Each number is 128 + 32 x the weight over the matrix's rms, rounded and kept within 0 to 255. Layers, rows and columns count from 0. Numbers have three digits each.

# layer 10 MLP up, 1536x384, rms 0.248, rows 345-417, columns 96-191
130185118119181175108215186134117168125152140106123054096173080156167127159071060115130115131082084141078143124143098164116110130112122081104137128134027133159088153088109139203138122161112091088150158122171112109117177135152094119144127096112147156142120088161163103108119141046132131164
126073168151136124132112110184077142122128068095173116120094171167112126157148137206172119153146145146153146155106094145061110079033104123152121109072138081102160149154098137125153141089099149101080203187136125099127130095138088106128153159053167159132138086143133133107098121091129171142
125160176092148086162097153152131117110108139151112168155165120074119111105176137144125127077084113153121130176161103169084131074113081180086153124130176177125060159127124126165072167078136086080136118165096130127119133099146157101158033139175211110189161130141095143185133154131103183115
129112145114140158095104120169080127154156122186160108113168054173078184143105104077101153114177145127079141133122144133118167188108059174159178118118155176107114162113150066150132151145138161172085116175170115121085097202144096132108178135154116127140127138167142097142136142113106101154
140107134036153093112098130124149114154121154093136159144148129090179100150125138132124117124129118196114131143165095094135143135135101065161189133054123153194162195170157123143107170179155080131142100150044178131156122145164141129064089142113088150074135092090088118186093149116152160105
151102066100165155151109106097180076204032156159157149106148083134141166135127086131094111067071113122092141121175135137074108102141083162144088080095102176137153161132121084114112162142130148115158108122102097102188111144047169093072084078148149111145103099144127102179091124147091177068
143111136139133084052117134103155065078102114115124137139072145135216144156181179117138115084093173127172092131123140188107085201170154192141128097097152162095144107100092172081111158087176164147144156107106096100124121116106137123094116153125096096134096123082169083092126088140099109100
134112084128157141118126086117124178150120084103149124169128105139086134140095143168202086093100119111190171149144128146154130168133101138124082208084128135150134057099062181132098075133117186148122199138108065203129119166131101146072206106200138115148170145125072033124131072129064125134
203167122112165120163107144165162145095138099142110106154138098097079127149108135065096130053107155073131146108147101171098115097136119112173161166083133047150204123063124170159162140159160057097160110103159087090096127166090128130132107134127144136077119066119170148124168180145157125151
122152141199148130120153106123106121125164120128160115115091114090152152094153161160172142146169116084195185163144123095158133119056099084162151104137088133074137159137161145123156119189144114114190140147104116117133084119135176066061109127158128072149058118114107134172136194171146124142
129091154089109133123124099087149104176110095132102171145125092098121158176103188160135126110189151114134137063122130138163133187119109138139089109125171145126112146141136169142141134175145128097112169126098173138110094152099070077146085114179120113115090094118152104121112221180218125130
116137171089104130146121145117137118145174074144198107137118117084101143126112169046084067127118150159109159102138120135129101040138135107094128087065143173172155097152133140167111102088139128090125149149109097119174133151157094162116134128104072142070102117099147087072132166161143101095
095170080077133137126143178093135105096177161098173142155093086112096156172097126130166085120169084126138120060162179138137126138123137142118125109122158171159155167170212095093193147141149166135148103171078113117136157125076076085096133118168138129143093131103137161230135115132140064081
087052129138161141120119111143162134067105154097134165153146119173173120050148109112138173086126125112190163133163062120103111124121148112160158105106157106173151115138107145134126113145100154144150184147079130144124129077139141063186140152156134117168217145113098109092119150089142142107
094142144115217161152142111139065155115112120118154098095101095078111126139084125127141160139130169107125137098026089141171102109112098192118128169138160137129068189118114130113078111130140148113161166168142188089109126093094149103134111056139103137125169083152099158151151143112149103107
141126114123124100146161092173157206105119109150148138174124077136152042171137126058109115180147182157163128159086131149110099098048143123115183135150120130139125151141138150150114092152152137138086138109161167117084123064181165159164068182078192138102091114150135080115143088095094179126
129105090126129088066120145041165112116095142174117238146176194122153163063091169109121101089128128176143099129120090171173154160160110158117156146103109113116140118092119119102150130129120112119099100114096140150113151118109110083117197082127120114117157061154112135119081122131048141136
133120126088149054117122165114137077131087130134140121212065146161098117157054178165117063133130112103115171100183101126084194165101107054132117184184036181140095111174077162114178057126154111108127058160092106132098151046197087108082144101239146135164118145158142089152040124131165076129
122173150077014164051123144120101120117128117144186108144129142124123191206145086131142104120117128107145171111139111124133095117147161134143104106081100109115140116139147076115195103146123116146137117124142093158109161130097144140120128069166109102140183121072179139086191101145120140103
102122117097122104137098149098146119158103077140141143143123114071126106105101119160159117133056114117084166175141170201120139110145138141147154108144102156127123156117172060091082136115184130165139195096129120059110158133184147139106100148110150073068125119119105143137116132121106161104
049143145160123073115178121115118088068131133214188134118115145101080148120149150142105117147069109140207120120076191177139153163127149126110129160144113069160151146124076120163110138061161107125161151127163126146169137149111068094090157142154149103133141129107156160135116137181130143116
174130100143070121131090135110150091173142173148181151104129132103120155142149087091175154145130120095112104128133094165165110144146150123187124177135066118093125135113106072139111101140119101112094142067138174136146109118060171167081140091098102086178123106128198106152100138100136164088
122168197196168064139178109121098178090141142111121179129155111080130145174086141067109094142083185188158101100086089129095152140109111131102109107132167140189088066162073129156150083134134072106169100132144080195149150135164143133120160148167123065097140100133126098077091101137090153167
090028123110142100140084170136203118151180147114078146116143104153166052094150117124114151099124076120070172154092074104142143172136155178132127082072131146123097158067071179147097110146086152155126120175133148156094181143152163075129099159135189116093134158112112187121098128099141108073
107103138100128126120111097154163094124088114087059134191141129159171230113175151114134103137090120191128148101070086152137160129107111145173096117085122152175117093074124094152170167117128121122127119168151172162109085176116137130121077127069109096074147042127119121140072151116140114151
151130134151147179119165115114130144171132144075185076105092131106088122048130082138150131144131102119130092072158125143143114116138151077093100122152138124103110135128105120124119148150128131153191069140146149154121104115138153155123117086123085097137122112163152103117161082105129181168
124131159089175152167074078067122134172222174111135133149130136100154099133162136153185135144101140145104137124105118139078109120127157117135156134119120122128168147139100136165131143075143164137167123124132210114067130159089099139116155131164146152155066113159048115115126071095144104141
198169066140078121095119127129130122118152134172147136102114125154083102138143132121163085108123175121117057182118189097153113086126146155136121144137159091115204133088120058107136183168151144114143167150114180152183129130172137117135131150105116111143169113061162107171142128093127165077
169109125094136120124134126139072148145084153128101136148135113119096146116158170131146162182128165094101149087150107097105132127116101123155208112139105128110175171121143147080117137125168126079153150139151107143152063159153149114099126093118052128155150113144078109073179161147123111085
138157089131126102139123131125136104101154158097039175084111109157148138176116051146151147182149104148095189130102061130135143118145110072083124109143114089093117077083131093146124113132085119176095143129101183164182128144198139115107122075123097058105106125151163097106150115196094142131
140246156173198136025147133146123151102155103164120151111155078092137047145155118120162108135121149124126173203126093180121140110140089102128116156078180153098081169104132094160163172170186082113122134114090197141176087139070098085145191155123086100179138099128177141128101093143076109127
119116102138173107137197061122136154117167065103127143156131115130150128119124128179111143133044116133108090106114113139103126133068111090097130165138150143143131105091139099168140082109117113117159102121156150100111168146193114053136139086149120107084122142151152119150139072128127149112
124131116125120162070080192182169108146132092133152169138125114155129189116052112112114153092086115167143115142155170119087126122181190156154106144152126136151146103146174094117134119122138148147098180078086116126119142103169089132132124099121074145179113152100204153127106146182097140127
116132070129126195172182116129160153104114149183133149090141177077102123150125091182147171119098090181147145119126153125135154137102129091155113132106078141176101145176123097137121170154077099181125117113159104087113125122100075160150103194122136134127203131139227141137141147137072135136
107141126165147169095180162093168131170193162126142104115154127111065148114084119139110118089108158109164134115049141083101101146108130054129148177146124131151166123110078133103142153154108128099162082069193131132100132150102182158080122086129127132130127113155072195130103079104144122116
144129150111147120134164158172131106129138114134133128098172148135131129079124116116211124135083161085110103082078158123142139075144125100163139129121146153155115117137138136158090150129141143134104114124141093160045136155148100147151103135114134120141119110150100108150142116182133169213
128114142127150136122061152131130143073148121092173173115128116135151169101169154094108080096139146173146073137185196133070095096144184087149129191125102124139131141141136179150172183087117214154150158167119096066145116065109095113149193155164153140099157167144153101064194055138076195124
093118111141134086133066123143182177121161106127092068119126085124110146164191182147152088089137143130129173140163103146122131136117118143156172116132133093192161142047074126194083114141109169103108097159113195171114085150190122125078077149129089148174101089122135155135160139080081157129
152113084080141142148132119192069122095093123133143085124140101113111117102167083031141095156108094160123141101080121110069131145077202122130132132149167117133149136097156123120170192132101119130137177145131148201087136116129131188145131153107153089122166090112102153150149134072142105142
118173098142176081108127092094102129106161099137117079144103116125122191119178098174193060145158144127124122125152118118157153172127142072087155147057175124067137094150126129150135115112167086130193159092166168139136179123164057065115109131112171132061131118127153117128103157114141040094
167139154188098161108106151128132116130126114065116165109103142144155173114059112107180130070098175131110151137095103094121179140062100131137097144135203078129145112131116088103136122168127086179089162160168147135169101137118139142117112090141145115148173127154110121122043157091114128151
130115137134079165197112129115167144142089133114069168138020120106127212125118158153138173126186110130082089080137116140106175103127125117102123075128138110170127152164137091113096164093101117147173118088129175147150143175154208151156083125082142127165162135115174093097114129109124109141
109079150158155142084105140082098145081150134091157183149080125111172189102065214127075127177139074112060196111134114142149092135089170125184150112144144207143142087140103074189162110143200183108114110146113119089156075152087112134128112141115130108160150109130117104056147121140150089149
154189119140132117123120115145088097119166101165131098165084119067184107120133185156052087114136163145163127112149194129129152156142142059136105091125151158109123147125113100147112140174179171107129079127101114099101209073104147176143148105198113142095136109139111117147116044108145138058
088126060110069158120172141136129144155100187155115141116060114065143115101081145091138121153104139138129218086133121126194137137132156145097092149051125093146133145115166094114127127099165130115101158148149126094118082165190148155120154067097116098096103130165069116052116150044146141038
160099137122112094113139123126078149144124081030096099056149157176100166135125047129076157084169151089115180157060154158111103112109118139130114124156120085102136127153140106104132123097105159124199106126163081112087099154127143124124171182117150082070103114079111173138129164149093076132
113082171122129118111118115060192153078077153040105105153091192137146162116086095125150154142157161121079141109169098142114116088116164057074108154090121132093126111113124148148136129112183162105118177121162116109126157132091131123113097118112170173141067134197136119105129122127131209160
114100209171073107174133110166109082135128161104113177116184157134147114122139181159164147107118162163128134101180130141123159158174139075132134140158127137106132105088129148198161139108146112114069074099138152121089125130139157138158099120153080137131119179160091103094103134111171110142
126152127089064131132115167134128143081100143139094119153145168189106096130098137091106101120111139164135081084165134148125097086080146091118145148168148124176151075123120161179158105116145125050153133131064122105136137110098135098171135137167120110105117108134118090134181191145022090113
099175127157173139104078114147119113083086180118117130133118092086115174069075152155146158122139104139112141154070162122102199104130093098105116160119152132084176091101111107158143074152101077102119164081075152165175092069137127044125141097115170132146170139135085098097188145099128162127
102164154115158118181082142098117152154155107144153106131132183149126090092206095158162073088176171156123088126165110111126125125078150168085102133082138174125141103146097142139163152137191112088112124099123124185180178146156124110106121120169109207120078168132167145139114168094080062148
092110143105162147136142068099123092081140131109109098095135068081086183092109127113108154144152095091118144106132150056138120119126179111172087173124170086153072123092072151139152086096161178080071105129102129089148111181183132155125121133156168191118154089120146135146144122107115158133
132140112113113113101115092131151157149061120124122092123136124186119103109071105098124094123145163141148139082168119113080186133129111088122136136141114154103168076143048166161099147138171137095203171131111153043160170124083165154058103122173122104153123152136129175107128124090140116209
131131116150076127122125099090118070151135156093140092092106183119107094096082140105111099086138098109113135088107162122133086106090195174129128183116134166158143157154171120144124209111110168155140136111113141085046083152123106150108125113099112132085071122118144119091138098089052152074
131122119145158133147113136140114179164138141109124146103113112094109164134199162094122163165197121114084117160110148138101122189128121126163078164099087090153100051111121133110140094167155142126139154143133135178110135069114170114147116139093122116094127130127134101139080116138158092127
127181167151162132104158101150056107163099114138189133116070124075180218148103079104104134061147114109088166123210113180188159153183092110183179202139139130064162118088183056115161177028100139184152090168089172108195094184117094218133179170103090098146070074178171181109104088182091108083
155055143147199143186085117083150115120096147084160155113129068191093149129100088107122094156106129123156105149162115164141117111066080155146103114090154068130147148157132115122149112126127080122112140160091155111107126145114141124096108123170158130123135104107116110138121173146116117131
043144173117163136124114064139084112127191154163140207145106146128143160170121125096151090123131069184150137080115068101124121101108169141119103135115129181164125146154175043191147163127082134156154136188081141094084092171150141127106134104122126002176096108155110133149143126142133139098
189157099096109164072089162170100142185119117089060129151089109099148077069134113141111191149128099112097151143034121111173103070140150120095177099145110107165170108128078130166158056150155142126127103125138128121111138127139129134125103160088131080078137163106151090046156095121131107099
171235103158186084122083162128123118139081127140121119143173120118139081169116123119117124079107129175122126147188109169126166127132096164097073117099140057117128131152134144144168176181196062180152093133129136104097085076125079154134176124103152139137159125156103077150135107148136133064
139116190124113080159138160108123136072102168152079051060103213011123067137118105103080068171112121115138117124127124148082092126106158075173049089112048162104151135202174153081181161058152070112114191094129219172141141136095095123167114177115127180127156072078172165143214110051146074090
130158124110128083148138149120166196139117180140146122119094129066107159135082145109175117102137160168119137144118157167131168157084124073084097133078163164115196114147156136140109151137150109134125113188150113150130207163107113131070159131144087179168121141173189138153138077175200099094
135162151077100074139140149148168063146098175082090147127206115137096166113160081188152153105180223122161118218104124130089153135160157105071131095111163153137153087126075145126155167146084148152176113150117080113162110211099062119178152127122100112110073103148045086160139134153152114094
117122115126099139169108186096182123123079158106132100151158163136168147106139099111149118134136121116070128109096136184124087123162151112094137166149095116130172144147164161111114134074093097131121087110085091148198155154122139090107092125148132080124113124121116121147124093121105071076
118151183152060129135184103157071083155124144112148148179155147158173101081190168104113112128145093126181136102106089138192108161058099093122112131112171105079138126115183149164140100091139182111127153190169108130119141154148155085123102106105129115134101140118124136165089173154102097160
149127154122171097086127143089122129099104132094117135159085094085162105150140153066129168133132076138139133117111096176109168082179166131115111168133156099160104161103133104132102064142154114212107132118103124161075100100025121122160146125081135094127112126159099129133095165091105133154
111091097147107112117151122138110106150080070117084110137119153128152072174176071132099123119096099108109173068134126175079195183098145045160088111165148145128210153117101108134090103138171100128117160132114117128102126142154128178135109145110157135133123149110142079083100065035121145167
120133174143159140096164086105102166138154071059152200129089091115192111169144166150165133119128144126084124067178125108168113161052155112125080099148087159154123137132085124079099090146102087104156117128127179100165103136111164101166157129165137138151148136126161129155172149116196215109
097090136112099170138167090129121114088168153180194088122061101113128152136137120099117091133106151106211104086026103151113181093104170123160118182168118141128162166083057137072174162149103095149152129094114174169107138114073134098163135166135126127141159115182147154104129131141118127130
189180133183098095133117171087164150116176148133137120070139115152113153173113131180100107114093142140133138106108133165068097184134145116094101142150146136155189108145068109189135119074128086138166146125124120104123111140116119122179158135083197161132108170127120120128149115106168154119
115109128148102090139163147115107194132129160134166110116173117137102117113124117137101115141134090127117117106133122138145076069129113099115138091166101103147094092132100133113104101129092129143161157131081077101086121152153147137134154099135102106177101089096101112135119164119079165128
117121100131073127115119118120132146096152114127111107067162077125143109152125107120116122144121128137096107134127126151075203158105077143190143164210146141110091103151138135176093081127120152073126179140189101146136145152118134179120149121087121124121134107157140123115099125152083150138
051126120114127137144076141169178128107142170130117151103172126084168106096144203128120081147115132147122111139164104116143121140115160153129157153142066111211117169127144094144147099104130189094094137108097140127162119145101193140167132134120116126120129137170082170096183136133095114080
# layer 10 MLP down (transposed), 1536x384, rms 0.138, rows 345-416, columns 96-191
081140116138134072121138101138123165114123143136102081148130156147201117073183091140106127153109101135105096146095124133101153096090076162155112144145067130139127148145123145130130157114088167107145143143100168134161106177144128124094147108102125087118169159151167112149115104147106085116
115157094161093063110112093134087098152148093127150081172154073117095138092120122154134115078165182178093057112088140119110146159148059058158105100134114177133143157151175140136134129133115141132130135113165034084143105129093127118154189090110068102106061128060153152092118168148152135114
094116122142128137124090094155111131111082103168102098120095125144119071114161139110151098165136124123209085126165126092097126132151125095146107137111075140187140108066100059101161169209069138121143177107105099121132149123150175145168140194122102085062109096156110150163121119085146115124
096089155124123092136151134104124167170174139137142118142109138184087132135150120133149141133128129115165123121124103106122129153096115086115173078154147059118092107077093175125120085168063108181172095160097151116127144121163128126113121122121090123115112136129110131107106146114172130163
094073142065175161041090217151135136115114154070167118141092129048138117152079113157123108103141123197118105111138180121070042146076216108065127085199087170149173148072176181104138140174097139056126156130111156163077169144110102101135063122117129163109111119095184164203139065113101205122
116065123115081085134157142111092105123120132165077101156145136154121107146163181162116146113102128154165103141131106135109118124120068086114166187157170102168167141123181143062130131174139186113168158107145155085140123109098161140105171083107176164109114140154098085127140117092165179125
112186144132134119127101183137137092134125159126163126110162110100134106165074158199125140154164067133085150091094095135118135121126183124161138108117107130126126171122187089086170146114141140134119053104067114148124158160186044170157142147125170118125114124100116103160072169145143096125
130084113116128150128159122179162194108116061135086118107173145104118101114092159109203110163135125092154112167121186080104145109088147142124106149185093133098102087148102132106099136147113129139172189122175157173103032108121151132142151156189153177144125173161115110153169155124161140149
158142132147125149114163182149121132112184134095081128128115154138151115079131088166145145148085172159117122112149090112150143118180099169105134116144110140095130158120106116154096132099142115152096091168149146102107144125154144163132102101180127135091125151189153099088152126074134146071
113159159102110130145146139197134111136126124138134147101150119118134113112192076178129184157117117117080159043149150147088181140103183080107118108121104106134159165100118196128134083126109122134092111131104152073129137150119115143121095147118177164141090170022130088166094129132108136124
112105152118084147115091112083188177128125118186154190137106104118134149162128092045101089098098099142111141142157112102110162145159140110141157098149161096176080108146098123128158124131139154148124109081170121142127126167143164138068096111227132058122140171112128125136076098162182129165
105147113113153102124108140156138099138133090118098157107176156113124123117127122176130120129152107123128149102145172100178156153160079103168131124169105128131100138130130113100136192110123108098125133071102106135127090117204147129107146097111155120168151171138135127105111118113158200159
143182138116145154089135169113135147080121182084117079129183155073112159136110163121068052186189165118108208061129130134100056081212182134118111108137131090092148111178135118185165190110157081146087058159133155166065127168155165121150180119179137138113117049112109105126151173112093082105
104152114126145125159130097124123093077111160164174107102122107091124090117182109142073130117107136109170109128103078148132099082074098172170160084111119154121176087123146161140081185151086136125141115161152103110082116149188110139127093083187119124107100055113140147084129095091101115131
180082193150123099046100087120188150198107106124081109162132111164118139153120163114122147100080119143096079074148119147101136145105140161054118089164186075147154111150124117149109141116147126170131153099099141155192120175138144122110132137147133143118116181128133117153096141112168078120
044107102142083128133089140128166118123149171109154162103159148132114124112172116106089162104131107127136152171124139121133148174124139130127076087109113094126132070150091142158116187152132069129117145153184090187163154098179101075120170141119114134142171137123165093131169126091185087140
155119196166104131135141101126144065139140118136156087100164128180132057113134112121135136135110142170099129099148132146099115117116122106116086071113173125118160147113111127148131116092099148088048142123083094150153146080125135146154088180093134215124163142106119104146168194130128105080
125147110096086138126076139151071205166165096191161184168133146114144064173128099104100142095155132166128146164156070086090160117147142101179154110082139131133172119106103053126100108139102130090112123093151160195133091165087151150098135178126062091148144078075071106156074095124114093128
169089147134098096192145127118108115115133114119091166122146148130086147151089147147124116100092148129157144127055110096114114222117165096102175124128147122128108103110168154161109103153163151105133087126132128131088120138124122105100162161140133156184124084130085092101159117112123106165
115141120146174194163166113089097147090089165128087105165151154168127099116145125042166160135096124152084117108096122105143123123135108126091093182093127148119149164101106140146159122132137162125091125140160131132148117167105107169140165109172147147110168116134170108089213117125127117082
150098143112150145146076143106149100150116115115087130106149095148149116155145114091157121107149131159146132152152113160126140124158096180129119105120173131108104124158134100131132162095117070110109092112124091100127093174101138119101119137140076078124126112164124097127168106052125113121
163178140112141149139109159164120095073164093104165090155180152174070127139164098144128149149131125171151097129177213103136123131093101086158035138154135103127115109118121144104070115101167117119138204116118167162182111134082160161190095088128069123090115094106182166136119151127195143158
159070094051099143107102068146112098127073148128137155145102141151114107110140117148199129099103136102103129145161161078158064109179158132134130162142122129118163115122154134114115162137174182167116082114070169177077159108092176147124134112117158149138161118169109154107181128146114156146
119127140175132109160124207133120173147157092112102214148122193155120097067103114123102090131113099121134148104121142118117168147107143128103147122171141146159178115171122100130138151191082191087149093088138110110125085078160128182172107060127085163130139117149131083087111130183100139143
149080131158146133082145113116101141094207154162084141154132099134076106104133125185111100162122036143118164191137082112107119143134121086114115146177111160131122092083130073131164161191103081109101117100152125140151133104118167148076095146163118108182140171145125117114180137141132110060
121145179077144139119145128136152111131160152125144125141119120176121169139086130150136113124141143109089080110126147094142124185106146141139164136107143143122123093169128126139112142172145157109088152162127138183112123142129152158135082137101155075115117147144165122087106141176143146125
128123162081119113062076106081085155184142115125143133084096120095099151138092147147130160139150146124128059088133153166164147096156144160131144127135147102106072127140124177141128139116109128177128113116138152131115060169148100128110154138163154092082121141115157088133191143111135129129
126100090100105145166109049182114112114173144144087103129125102076196122117092076102135081156108162188138110077086147099140132133072147143117144132178170167071137155144088111123122111148104117113172129156144130149114137092151125081095152114098092082137142129152102132149164184171104098119
073090129097086083134125087107154144159173102149181113197187140101124116121134100112179146142110185230157128145137119098166193118160140102165117156124066118143064123137112106139208169107119110131122151106098145138150193156098158159181095096101154146056097106087134081171107139108113110148
147149113106099082104091130171144040172074142124137113114095146127144112106165126098139108144111149148132178160113192143132158094120113214146111140108084136193170098098113159076110082130048141087141075119187107174122126068155104160177106168128170151165118176108098104110150093112137129125
120140118165115102165140157137113151120141110122100135111157069131141082137142144081161113110107081106146131108146198199114122113116109138123144147122125142093125135107076153117135071186147153103158112100066116125144091105142086121214113176146172131102046132163149075111168153102146130088
113137156198169095166097113086116099142150090163122113152155106135072158082116077129131105113070100118141144089142179122152127126106115145147153112147143126083125156168127142144126171073122112129156159082140145130151202146118148111144137219119150112148144107138140104130113113145145111142
104055117136137120146117174101148158176126105142167145144106145100148092114087170108138080155154149045167139142087129145119139129150151146108076139149179146090179170194190171143108141113126081214117088146073100102124130079129070195131146163193148150133133129145141120154105108189141119131
138117191175110170164141042179127153179162155077157127133148112105087139110201187111107126110101108141058139114155144163131108075128073095110169126163166131190120124085141178142076119170090098159073064049080158095093172192067138206152097095100113095073167126184157106116136155195068100138
168119119173161089080104153147110154140144048150097066095077120130086174103147113036117154133141130112148080171103172089138167145131089151153129098169121117158136084136181116139133184096161092136120160101131109159158173171102087091133088159106188086149069130132129084106141145135140089106
153169095118189142131127134195092109150083134142114127132104073183118168125092113103092150132142119148131081163102117138139121120134099140151097132122130149095147161162134175154116120141135120128132107116098132120150136138136115168136178163142163129188124147099085065092114133197094122084
112173184111115127128071130147081119093146108149144114083157152156144122124122137088162114148094177138085102105153107138160084124191129138177104166133139162124142167119144132150158061195169145048120182069143113116127128095154212107036113116123160112134109127157114149148169168190150082132
169130060148106154123122184133144194106115092137133174109158113150081127064153056143079143144117084069084132146174147153152168167128119132124082082141215106094175098052070141093117174149092136089140130098129139138174178076156101149091117143100139101131137166131145119173150113138188097112
145103105115087113152133148128162132129102165155029152172128153160183099163118149107208125086136107067102132166176119167150124073139140092115144145145143152074081121115138127164093157154121107126139084148119114136161161090187111152156084112114120173186116113066120086091150132164117075102
150112107103100115127114108184132099113113130188134176170128127113094103124152084107083162129171093139086137151129049136120050102106133157149170090175123096159129155122138090058123168165143130117111168102150158158097146081089163118169162102178127179135114144170097167187169127139088183149
191129160111049124131136129169117097139126146137143124174152120169126124141111119134143166113152108127147073133131110119208148134172108170213103160136138096084087096161096181135025104067161091114142074139135158155129073133095110169168132146156145068084096120148101123140148120139150048118
136129147166128158088169097132148100077105084125130088119147128150099069073087183101134163065160219134184145175138085128112096173156133078119138132098091185137106166080148190093078135087159152159127131188172111116110113107145118152142116141144089112148088193164120143130105128179173122139
138156134189248114130129154038145148063102123123155110097083131131163122094167130081129150145127094112150156141070126122161104115140090143141114134125155190113086160126141148111132111076140079166153103097215115128200132160080153167126142139135149107158117111102176109157098134172147133134
033141151165112160118084154147078113170148106155139133096097089147112155134126203180085159097137093131102157114197117131177108123122117110159128096138160101105108091138052136165118153171088096126085174172120084089156176130145138180142128082104140125120131099087128133122142093145190118073
110121151161119157089156162125104144126134170115204138094182132126202118056166055153148145119105098118124136150077117129059104140130098182162119167161025107156118142105149113071095129083076171093120122110089073131124128123093161122176143135178152177108208108110169090083116161122127062116
116158137156098156127091092147154176153131164167082123150153113080094127139131146157113135158091145109140072127179183110095143074160193177145180093105124161112102119126111159112162114061114178136133131137142103044160152076150134133138102085113079101140109157122099127130137174102111126091
048172128110164114084101146116116139127168093096156141138141126078104121092048130142122148142113122129087164128049137159083134151147101153104154146133095204115123079069110143149155114103115108179222103123146154109169155100107125127118076120157084135123142229062166064145162132120135139175
139095140160199160100084129088155131128108128131132091111113190196149103118110160093179134065127093138039160120127197116157118174103132159185146135123121141119087189137152168092108193125206121159144142131121149112134126137113133125153097119152157132062096092108192139153143085132102149114
152143172177093143127110150116182119126113145178107147120143111115096119124093133113162134125157085138098109115126144076129148133074091098104160142118144091135089120153064142085119107172127139106150077141062097171089107127133081176129153127114160100081101118087136108142116138143046158106
097138102191135114107164126133130130175115170113156074103149138089105079148107143160126170127142151074127144163027141159184171154136113095189164127087138074068119142195126150168080156136106110120171153150157098139146120093177136132135174104153127154119120109131132137090140173066108174116
128128148115138080170140096151107124146124155137220090082096124146137182093129080148126127157116063098134073125145138166109145127078125130152120137112153193099114200145159155113090166093179132127122122135103135105129081119116142084129163099095126125148140154122111156110141119123118092135
245197126204184128165129167162126163089110103104117133117133143186118136163113132068112121179106119117102137136142144185101106159157126151083092120099119150104149117121077175118123111107167115141143110119147101160100087135122121109113183153155114052103197118120153140068065115126150135131
117141127163113120158160170157114134170147146151131097110097106123138158101100123116163122159134127145067129125087154142138151079149102115122165112133143173134101164144168101076116173085103162108072151135165156118123121104139139108171140133103187080122091183132167129165112148113150136068
092199129143147133119128146136136185086144140115108159146133113112144136065119129112150177148142141160136109121195163118162163098103164124096142112158111074086190123156130119117087110085130075113163125130076157134165151123129134107055130164172139120114143106149128116202059161197120135135
134105170128109121045119118130156038180102110167164119136152114066122130130103158124132084142108116102093159151145168157141139102124144152141142120097163153120123189112133123112137082074121114129120142147101138133137128111145116123143144118113154089130134157132114122105139157133136164162
098111187120143109134194119120186129210136127104184131162100087220145150183176182144102152122221117102170143119166146062068062129015100177101080151118163235114110138090163146111093174042109117141188185135200147181161070193197126165105172154124106105174169148125169143057023121086149058147
236115148159152140134092113148092127147075109214129135134163141201086110173128129126158163174110135140105190162153156135111117132055116199166160122140157071101121092169095130100134138091128165129164097140099186115161093151136159164115139081089085144146149112104123148107168102086102127172
087115117061105163074132126152171105163125143153147216173120171178068140194115197068113163105108161163121162133141126093114067125111137134110156143161149100144158171148165122118115084155107100117167132090142091171080150101163136058135163146150089123072128046075134122169171057104119108132
158087140188082192133179113108120092114059108113178107103101142074110125132132170098159135086170157116076136173080085066145163102135146148184141104110115103147191145136176134072166082151161153142121089094156086141120110143127163074178162040155120091094119112121111168097138093115127085151
173101113163134125187116117124123141143170115125163125140190146125072103129134130163077095167159134194137128102123161097087093107136106190123102184179131152133116122175108129153127129125151120158126106145174131152124139079115081106096143154155168175100093126076162129147121160147139103155
145122119111141069029127108171166166095160076134124163124134137079127080174114117129102116174093197073162080132090062106078099149119173063139079121145000123047134100186120120087091126106062100098081129114131145207129211164117131132124130119197093164172122171076152148150138110077141082135
146170120092065155153118187102144147140117187164138102152191137113071149191114118135078118118138096124087116148160127115131082092085102142105111113119164138087147138155149150112123071126133168154138111155101120095104125129137150170108121141121157137103182149125104170126164119127154141159
145126133152183187119158094112185170092188085119088080123177135055195144075188137082173160110119119113083142088142094116184076114140155186109146092138064101118148209117124148151141120109085211158151155091117136120100121101123165104153118149113127133119159131113141148135133098116105156097
123124058176139110103157087101163141150146147162092153161138160155151071126117118151146126098113141145103107169148147149122131127176111122146121131129163173174127096116139121119107138136105126191140136143082124074135131127108162145144072115090074080147098126123108175149133122159096129158
114144145114129159181161127129070127131130098103116152137119095068157096130167132096133129088131140097151130092141166107183115135097039070092148202118138150083083128078139148096134145136121131147155113148130077112128118114127087132147204131114174098139144123153080101152156117092095133176
176187120120126100145153144143114133159166103135110185119099165129161118144121148120075137123186063124088149105154139125135161166034077110119124108184098170091111082165108120174130151122114138091060113107097107153186113109089169090186157124173175137186135158117206090127098130077144167161
100162085124152158136155143163129114153130130168165154150120146133116177101128153162083123156128143134129135159105056097163110093152099166104128101137089154116166148084084125124187111141092119072135095145172098103152113092139148155104144143154174116126148148135110142102155139132157106142
106132117089118214139140174136079144134164081099074084101145162111087168107125131070103203152121145136118098132100128108152155138134145156178111077125126116127130093150089139140160127108169136128118158069104095121104156152076134095150160173139104098120092083151116123133143143074171161160
157105176075068136135070133128137075098128118135087173068136107119160131146097170085123103131155082155127134136087089094158079107071133147138095146151172100158121096179123090110097088182082120146138111100116112142101117106143148146126165109198096129149108146133137099106065136143081042113
116069110161139113117132082143182101112141137102128130140143150139114105108091093065193139105114137096126083117134103108110107144185116183108123068152150148112163151123143155147137157142132139122142090090119159151124202123123123116128133119104165133140188104140109093127113122129135089098
118125161099091126121113131090069110088132153129180141154155108127138120108125138095121093108144102149135143122172130147135142152088119093123161103139063085090122149121157110086110127117131100160088092094141107146138153126143143133119131139092133097127150155161125108127158167084124118111
151153137143145121122170137094136116134139127142121082151177134105097153152106137113179120154130124135135156139117152126084140126105113113102151142081170097140104174118109126117120108158131135160112060134149142133106127096141176092104075169104115122171102115119134113059127134111104148110